From a checkpoint of a small transformer trained on Wikipedia.
Architecture: RMSNorm before each block, rotary positions, no biases in attention or MLP, normalized queries and keys.
Training: a variant of SOAP for these matrices, 2891 steps.
Each number is 50 + 15 x the weight over the matrix's rms, rounded and kept within 0 to 99. Layers, rows and columns count from 0.

# layer 8 MLP gate, 1216x448, rms 0.199, rows 1023-1032, columns 224-335
42 44 43 36 39 49 46 49 48 40 75 61 65 75 78 37 18 49 38 69 72 54 41 40 41 21 28 36 52 53 07 15 52 25 73 45 46 45 33 51 71 26 46 20 74 39 38 51 60 76 51 39 81 52 42 56 60 33 59 48 35 35 41 93 39 65 47 37 58 74 51 42 73 56 49 45 40 52 54 59 34 84 55 29 80 41 46 23 79 43 72 34 56 46 54 33 20 59 57 40 59 45 62 70 48 49 45 57 67 38 41 38
06 63 57 65 43 44 43 40 53 49 47 55 68 68 69 74 43 41 29 80 79 59 24 47 43 57 58 84 53 54 41 63 28 51 41 46 68 58 79 36 24 53 15 32 54 50 52 38 73 42 63 51 42 25 71 66 43 50 49 71 42 58 72 50 73 35 54 77 40 64 52 41 58 83 78 42 58 27 69 58 39 53 50 62 50 51 33 40 71 42 47 67 47 53 54 51 36 42 52 50 41 43 51 31 44 57 76 44 64 30 58 27
36 60 45 53 63 57 58 44 37 44 53 40 29 68 57 66 67 45 31 24 37 47 80 60 28 59 40 46 53 45 18 54 43 46 34 65 21 58 67 58 42 54 58 55 57 13 53 60 41 51 55 71 55 43 53 55 47 50 48 37 48 27 42 42 59 73 61 34 23 69 46 32 65 48 29 33 55 54 47 60 59 75 41 42 22 35 42 37 48 38 78 46 53 35 26 59 79 70 78 64 72 47 43 53 63 44 65 71 30 42 32 48
41 50 49 39 61 54 43 39 44 51 53 48 57 39 50 79 55 25 61 50 52 45 52 31 54 65 44 49 53 44 56 57 50 58 50 60 16 37 41 37 64 48 75 28 31 41 76 58 55 56 56 53 38 33 26 38 44 32 33 32 63 54 36 39 57 58 45 58 71 54 73 51 33 57 26 59 49 55 38 47 37 59 44 64 39 59 41 34 47 50 49 31 65 22 44 43 39 58 52 58 48 38 51 58 48 41 44 69 24 69 51 70
59 43 52 45 48 43 44 43 19 83 65 52 47 74 57 37 67 30 54 38 53 47 73 52 38 48 51 56 39 46 69 66 91 22 55 58 38 68 63 71 51 46 62 38 61 62 53 68 40 57 51 31 29 56 85 63 39 76 24 61 70 43 64 30 55 59 63 68 33 36 73 31 70 72 32 40 43 53 70 47 51 36 51 46 62 64 42 50 55 52 06 28 63 54 65 49 35 68 55 45 40 58 40 55 51 34 52 34 49 40 69 52
44 62 44 52 46 35 39 60 30 21 30 57 76 51 56 66 68 66 45 48 37 85 44 70 22 27 60 44 55 66 40 55 64 54 26 58 76 54 77 53 62 09 45 44 47 79 19 51 30 45 69 37 92 29 50 32 58 82 57 28 59 39 49 36 37 52 57 13 62 53 57 45 48 55 73 59 50 70 51 61 67 61 71 56 61 54 60 75 43 41 36 39 54 72 59 38 41 51 45 41 54 39 59 64 63 57 37 50 24 47 53 66
58 64 48 51 48 27 69 62 37 91 49 51 48 32 46 56 49 42 30 59 58 54 40 59 61 59 56 53 88 49 32 38 34 64 56 59 61 50 31 23 60 34 55 50 61 44 50 48 54 57 53 38 56 61 64 77 39 65 45 64 54 35 53 33 50 42 30 66 54 67 36 18 51 47 27 27 28 47 53 57 49 41 41 16 64 54 49 71 51 61 38 53 18 41 50 55 27 56 45 56 50 81 40 57 51 32 45 37 81 32 58 73
48 70 41 54 37 48 47 30 54 30 42 46 58 35 59 46 34 69 56 49 29 70 49 55 41 34 67 72 71 58 55 71 54 39 70 60 40 91 44 58 44 49 62 48 42 42 57 42 45 27 36 64 60 71 64 70 38 51 48 60 35 47 37 58 61 65 60 45 31 68 36 40 57 36 38 63 42 62 49 65 45 51 53 45 48 19 32 41 46 61 43 50 69 47 61 72 69 41 44 54 43 36 75 41 66 40 38 62 47 32 67 20
69 67 70 56 41 40 90 66 55 67 51 27 63 47 53 44 40 42 41 57 51 96 44 55 51 65 74 89 45 50 46 56 42 60 41 43 55 56 35 60 69 68 46 67 49 62 55 49 45 44 49 54 58 49 37 26 52 35 44 73 64 64 42 59 63 33 59 40 33 49 44 68 64 74 46 24 68 58 55 41 44 56 50 71 33 41 49 54 54 39 49 49 64 63 87 38 63 47 53 66 36 45 64 13 65 78 64 35 36 45 65 43
78 72 32 77 58 43 34 96 44 54 57 37 52 55 30 60 61 33 46 39 30 59 33 26 45 58 67 57 57 49 38 45 41 46 66 23 41 79 68 62 11 69 47 51 61 32 35 56 54 40 82 41 45 84 60 74 56 52 76 47 39 62 38 51 18 55 46 87 30 70 78 64 64 37 40 70 54 74 31 49 41 57 41 37 64 50 60 46 20 58 71 70 55 81 70 42 46 37 43 59 32 45 52 34 52 34 44 33 73 68 39 08
# layer 8 MLP up, 1216x448, rms 0.201, rows 1023-1032, columns 224-335
55 20 42 73 54 69 53 37 60 68 91 26 45 59 66 45 55 28 44 72 52 51 37 42 49 37 74 26 29 51 27 22 59 63 25 61 77 69 59 69 36 44 55 54 27 80 58 35 34 52 67 34 77 37 49 54 43 33 65 53 36 64 29 57 03 45 58 58 39 65 46 56 31 41 64 65 59 45 35 56 29 59 59 27 46 55 20 37 57 45 73 71 62 50 60 46 33 28 52 25 55 51 48 81 42 58 46 37 83 18 31 38
58 31 55 03 56 37 14 57 50 55 46 62 79 48 25 52 54 42 50 31 66 40 65 42 49 46 62 62 20 66 55 60 55 57 52 47 36 16 58 70 50 44 62 44 62 48 56 33 57 44 69 65 29 61 15 47 60 50 45 58 36 60 50 69 57 50 25 32 65 48 60 31 20 58 57 57 36 45 48 60 27 64 53 42 58 21 51 45 01 54 64 30 58 68 45 51 49 67 49 51 55 63 73 64 44 49 45 55 53 39 37 61
54 60 40 67 82 56 64 56 58 57 57 35 34 66 62 57 62 44 32 25 46 71 60 59 20 49 29 38 47 23 45 35 55 52 37 76 42 58 68 60 55 63 43 76 17 36 93 41 44 37 59 41 64 69 31 52 47 65 56 43 67 56 53 36 50 71 66 51 40 59 60 52 71 52 46 38 58 52 26 27 64 57 45 44 24 55 61 34 29 48 73 48 43 30 31 32 89 68 48 61 48 35 50 49 54 51 53 53 58 53 30 76
62 43 44 40 49 48 58 49 48 22 40 75 35 88 50 54 59 53 60 27 72 00 49 53 40 54 47 51 53 54 55 29 64 41 44 54 52 45 38 44 43 42 59 42 57 54 45 52 48 33 31 61 70 71 46 54 59 79 59 72 53 36 33 18 54 46 42 54 51 52 53 58 36 54 56 51 44 53 54 51 66 36 37 29 45 45 60 80 84 67 57 48 43 55 57 68 47 52 35 65 65 72 31 45 62 38 61 43 51 57 47 44
63 64 77 59 53 57 44 47 73 22 41 77 44 32 25 66 51 53 39 45 42 45 52 50 52 56 37 32 31 40 13 39 56 41 58 49 27 16 31 65 43 44 36 59 55 42 28 51 52 36 50 56 55 75 58 68 44 48 39 53 38 72 56 58 45 32 69 30 59 44 53 53 19 39 39 64 48 61 39 40 55 47 34 29 39 55 40 54 66 58 47 44 62 50 31 54 57 48 60 35 50 38 52 40 72 45 39 62 45 63 55 50
44 58 27 55 53 46 30 59 47 34 55 72 59 36 41 77 15 67 54 62 31 56 53 47 15 25 50 53 61 72 60 40 37 48 63 62 95 53 59 32 32 22 45 33 29 64 57 59 63 52 74 35 76 52 51 42 59 65 63 21 53 40 46 30 30 64 71 28 58 79 67 45 46 37 60 56 52 74 54 27 64 53 53 59 67 31 55 86 38 34 30 43 71 55 65 33 72 46 64 27 48 43 83 30 47 57 48 46 46 70 64 68
27 64 45 43 51 58 35 71 52 34 51 37 45 58 63 87 58 50 66 30 49 59 89 46 55 50 63 37 54 48 74 61 77 42 27 36 35 36 49 58 52 42 48 50 50 63 28 45 50 38 48 67 53 61 32 28 52 47 40 63 50 73 53 56 46 48 53 45 41 46 76 63 45 59 85 52 47 64 55 35 42 60 57 65 39 48 55 43 62 61 64 65 68 40 46 55 53 58 65 40 51 37 61 73 64 61 56 62 50 83 45 36
45 51 58 52 44 36 34 00 50 46 43 47 47 37 49 24 46 34 40 45 42 50 40 58 54 43 62 55 54 41 63 49 57 63 42 70 32 61 70 17 27 33 60 51 61 68 47 56 28 49 49 72 47 53 63 61 21 52 40 76 84 44 51 85 54 66 82 32 44 31 51 29 32 45 45 60 40 77 50 39 18 52 52 45 45 28 58 19 52 54 41 06 53 65 44 46 84 45 42 37 47 55 47 43 74 41 59 74 62 72 57 49
43 84 41 32 50 70 67 46 30 89 23 36 48 59 67 49 66 43 57 67 59 63 59 49 55 49 53 42 56 74 27 54 34 47 25 53 51 44 37 59 72 47 53 76 45 51 35 62 43 21 43 47 66 63 58 58 58 49 50 63 61 37 92 34 48 33 38 47 44 47 44 46 57 56 66 59 65 38 37 62 56 58 54 62 35 56 66 43 63 36 80 33 50 78 62 29 60 47 76 76 41 51 44 47 78 64 47 51 80 61 35 30
31 12 69 66 36 41 43 22 23 78 44 34 53 66 48 33 50 39 52 41 61 14 38 51 74 67 47 30 38 66 41 66 71 66 70 61 53 70 53 63 73 46 20 46 57 60 49 51 49 58 46 46 57 48 34 58 38 84 73 48 39 65 48 14 53 59 49 61 80 53 21 39 35 74 72 59 50 62 44 25 47 51 57 54 77 53 78 58 75 56 21 47 42 41 75 78 63 36 54 66 28 58 63 47 32 42 43 52 56 20 70 64
# layer 8 MLP down (transposed), 1216x448, rms 0.187, rows 1023-1031, columns 224-335
35 51 63 62 35 72 39 67 43 54 47 41 60 40 53 55 55 55 35 24 50 54 20 55 67 48 55 38 75 58 42 61 34 45 32 57 21 53 42 48 66 55 02 48 46 55 40 37 55 49 20 56 75 65 34 47 64 36 37 82 38 69 36 43 50 38 29 49 68 71 62 29 37 59 21 36 68 42 24 70 41 50 47 66 35 55 52 48 48 53 21 57 49 48 65 15 25 61 40 58 21 60 24 35 65 46 73 60 34 43 27 53
69 55 44 78 70 14 49 66 16 44 49 52 55 59 43 30 42 48 55 63 46 53 56 45 37 60 37 47 29 68 43 61 45 64 55 61 63 50 50 60 56 61 37 42 38 69 29 43 49 76 48 33 51 44 68 57 43 78 60 60 51 39 54 40 53 44 58 51 44 55 51 69 35 72 53 63 40 26 50 47 42 37 40 54 80 50 57 41 26 72 39 42 35 72 53 66 12 58 39 53 24 33 34 58 43 66 66 36 37 54 34 32
36 49 49 68 63 44 55 48 37 47 57 48 11 60 55 40 53 57 37 56 32 50 51 54 48 47 49 52 76 27 50 35 48 39 44 77 76 50 38 34 53 72 29 69 44 37 56 42 60 53 33 59 66 51 32 59 48 19 50 51 36 33 82 38 63 51 26 79 21 52 60 85 67 17 59 30 57 45 53 46 51 49 30 33 40 65 40 47 24 41 60 31 60 36 34 50 50 49 68 56 33 67 39 65 63 55 67 78 77 56 62 63
44 56 34 39 48 35 34 85 54 31 60 63 54 56 72 46 56 48 28 36 73 26 36 82 57 31 56 29 34 33 58 28 59 61 37 69 36 47 25 49 17 48 52 30 50 40 61 50 51 57 61 70 73 34 59 50 53 63 35 77 51 64 49 30 55 45 58 50 46 24 55 66 25 42 26 45 44 68 54 63 65 40 51 36 74 40 74 54 60 71 51 45 50 39 44 41 33 41 41 49 69 48 33 42 61 35 56 46 59 77 78 46
41 50 53 24 54 58 46 51 87 51 45 61 58 50 47 41 44 54 48 49 45 48 81 46 64 68 44 26 40 80 38 56 36 53 78 68 26 59 56 45 50 42 33 64 46 46 61 61 41 51 48 43 34 55 46 48 65 58 59 15 64 32 51 39 49 41 78 43 16 28 50 44 32 18 70 38 50 64 39 62 20 37 59 56 15 56 32 58 06 41 43 27 48 31 61 48 35 65 51 45 45 57 70 58 58 22 51 61 44 32 52 60
38 62 22 58 52 56 75 60 43 57 52 36 57 34 38 84 35 49 45 60 64 63 53 45 59 29 40 22 42 53 69 51 31 45 52 40 48 40 53 55 65 45 33 21 54 42 43 47 52 36 67 36 66 52 53 34 44 63 51 44 49 59 66 35 20 50 43 00 64 82 64 45 62 54 48 43 45 44 60 34 63 70 69 88 62 49 51 44 57 59 54 55 50 49 53 54 36 21 57 39 49 47 57 54 30 52 54 24 41 68 36 57
44 54 43 37 55 36 68 29 53 50 67 54 40 53 51 34 51 61 44 30 57 59 39 36 42 61 58 36 28 46 49 50 44 59 18 39 48 30 56 62 62 35 44 59 48 25 53 53 70 45 59 63 58 52 44 52 24 30 28 59 58 51 42 32 31 37 44 57 60 32 68 54 39 47 37 29 57 63 69 70 56 80 71 57 71 29 43 52 35 68 48 46 46 48 38 66 86 48 38 45 53 35 34 53 55 49 46 54 63 38 47 48
57 53 65 66 37 46 47 56 42 24 89 61 51 78 59 42 47 59 52 48 60 66 61 37 54 45 45 46 55 35 68 56 59 69 39 49 41 58 48 44 47 61 53 45 29 44 60 58 22 56 56 63 63 72 38 34 46 77 40 43 61 12 93 28 49 51 38 26 58 50 62 35 82 48 60 39 47 39 49 54 43 57 41 39 54 50 58 68 53 46 46 54 44 78 42 33 38 36 72 51 44 39 30 61 31 28 52 48 62 80 51 27
58 47 37 57 41 43 59 61 44 55 65 40 34 45 62 78 73 31 11 57 10 48 41 40 44 23 50 66 45 60 75 58 52 63 44 71 30 63 49 50 46 66 99 59 40 34 42 52 34 57 39 53 55 40 49 41 67 53 89 33 61 53 41 24 44 49 49 57 63 59 45 44 39 38 34 64 57 64 61 27 47 53 58 42 49 38 36 77 41 31 67 56 46 56 45 18 31 55 47 52 47 46 82 54 68 31 56 31 50 41 35 45